{"n_layer": 19, "norm_place": "pre", "norm_eps": 1e-05, "qk_norm": false, "init_std_qkv": 0.0562, "init_std_down": 0.0804, "grad_clip": 1.0, "schedule": "wsd", "doc_mask": true}
Each number is 128 + 24 x the weight over its row's rms, rounded and kept within 0 to 255. Layers, rows and columns count from 0. Numbers have three digits each. The size before them is the row's rms in percent of the matrix's.

# down: layer 10 MLP down (transposed), 512x128, rms 0.0804, rows 496-511, columns 0-63
# up: layer 10 MLP up, 512x128, rms 0.0806, rows 497-511, columns 0-63
down496 110:132153127133153070106112113157140104130104103151132156136144153164127124139157148130141169117114145121127113093117147150146135147097130131141108135104161117088135143113059137125133161115106141
up497 098:120141167140101133160169114131159133083114166153110128114134125065149115124127129171131154099154093092107139108137095087119138120134103091172089102108177130126141117108123130137125118143114161
down497 107:143128124116126118130114118129131126137094101111135112136147109083196112099118123110117112085122104114148101083112121152134097158131145126084104097125132126121163098139100136120106109143135117
up498 081:141139105130109130099131118149089091128133177148160132142105130135124113123111106138146090139148142107117136110167155128082163138141139112109138131081156151120124140133117106148121114122076120
down498 065:111138179145062128141089142099147189129108053109109172084146108124111107109162124159157104074122106154112097173124112135122112139106117138119118122123146124132115136095130144129154169139135146
up499 113:186138125130109134127119158140150127164123162153138144171158145067115102135128150114119111110144115108092101132111125094099155072119130126130136141141153095130113080112107133127142137143130132
down499 110:123132147142145171139066123118137124128167118129160124136146129137115156127142149143121114152097140075154156102124136098153066159171155143101152123122132167133085117106128120132111141134096141
up500 098:135116144158147108114126129136150105095148150102122104111126107095075137141186107218138151144097124147134123137126138115099129145072121106148146123138105172156121098154159137133129140144138121
down500 106:081143120118129102102149177125140145107112143113116130149091147122115106144112144149133121117125108090081124135109132078155128097160107144140136108109121149121099162157135144103120139118113113
up501 078:139110125146151125170115131116131108107158124108129137143129116143135135118137171079117171182126115147167129090111131099155132120152109158116131123154152061130126115103090141147118160164081152
down501 069:138156179147093156151116160141147148157113128163144148117187109117120076104193173149149167099147127137120142153134132146133136164134102162100150144185144097138151139174160143158158146134153157
up502 112:126144096137120133110108130151145068153100149162103118130151152083128158152103103099147139104137147166161137138095118091093155124143150157128142129117104153118151098153119132150143169135154151
down502 116:145126181087132113131196134159091120125121162120130139103102185163114103096145046117132140105139095124075148121111097105115135127156120108116112145127115116124192139140137119153104131093179144
up503 095:110142147118131149077132103117182125109137150155114159108149108120135118147149122136130099149129088080131107142132131171165137141123153181070103116132112139135114136167110123132138118132083075
down503 093:139140094136102120128165135127076139108113118135132122169117157100147143159153130119156167098121088189102116124121125125104164126137160183163107137164116111143164093144162142115128109132167150
up504 108:160133131123156088150130144146134116107149177099125097139120133099117121162114141152119129120141133108132105097113141083110106100111132125112107109088130155136141117149076132077124147185119119
down504 094:118126116072137120140160117140108106170138150113138121114120123133091146069119121127112143110151124113124159133132099136178131121107102130098149121160114108118136154133110109119094136148091118
up505 100:140148091167131088138162121112146091091129168114116129133160076142147180132105106118104133094110129161129113125117113088081146129133151113134089091147150109159120132118106139165110136151118142
down505 107:078105168146126105109155122144141117137185128136103108099112134140098133093133133139108130115099150124148167124158144109124088146155125115110105133132099108133164123118088116094127116138137125
up506 104:123131125092137130164123109143106150125120062150087129127150133129129106105176148179120107124096113114135161146166098138103091102145113135095128146182162109137125087133105122145082128120120089
down506 096:102070138137158115154096100136116140167159143115140117129120129143131126105130116111124119135154148090123141162111156115157188098146117139174101113162128165126105160123147124136125111141157110
up507 118:094130115128100170111137108142107165138110138132110130121125140096135159068143158151123170150096221133164139118118112113145191096095131171107155143133149133134126164140128122119135150123120165
down507 109:136093141149113080103148126122151114099125123111139118124109119126152127140149145169112105132151123142129148099075107117130059082110084167136139128131089103125109124151086118129138121185093099
up508 093:140110094137100149154123080119150145116146135116131146121156105063123122168130121118117145108136120144127140121134090101085125165146085126139122116088181140122151118104126087127147107117159171
down508 094:084151164146106127129166140109180126144132130142137125158121137152132166142135071143114122117167144122129146108131102149140158163133139133138170134123114142174152095159163152156123103102087132
up509 085:091089117128154103162155135132122147104114130129128108122148151109127155082141129098147143140121138103143117130152162117092130118117088121169135129147123153126122135141142135116124137129137148
down509 096:149129106151165116091156140111104153103175105177136166110116084113157102117113112101112140150141108142158139102122104135130160101129123148104134113123113137123115163163162122154083114130129138
up510 100:139176133141147143136100133112162167158095115121104109131079143081156139171127101139134170144117151153118129137102094162114164151160156135118133113143100111145143156137122150107168141099164130
down510 118:104163157129105129111074127151169118159165114132145149114164094129078117110157057137140137120094123145134136138080108149157168103141116116144116146079110141128094112117123130143094123103108097
up511 098:135144095121061125129154101129160139117066114142145118151119127103152093137142112139106170102143156109109188117125126127113109121132125104113119084144100118089124135169122093119101108111173129
down511 099:097133125097136113101112138140101113139174133142204140137133176108133108106111093136126094143114116121113087139099123118100153119156076119144145165110161161157100097108145124128123100127145131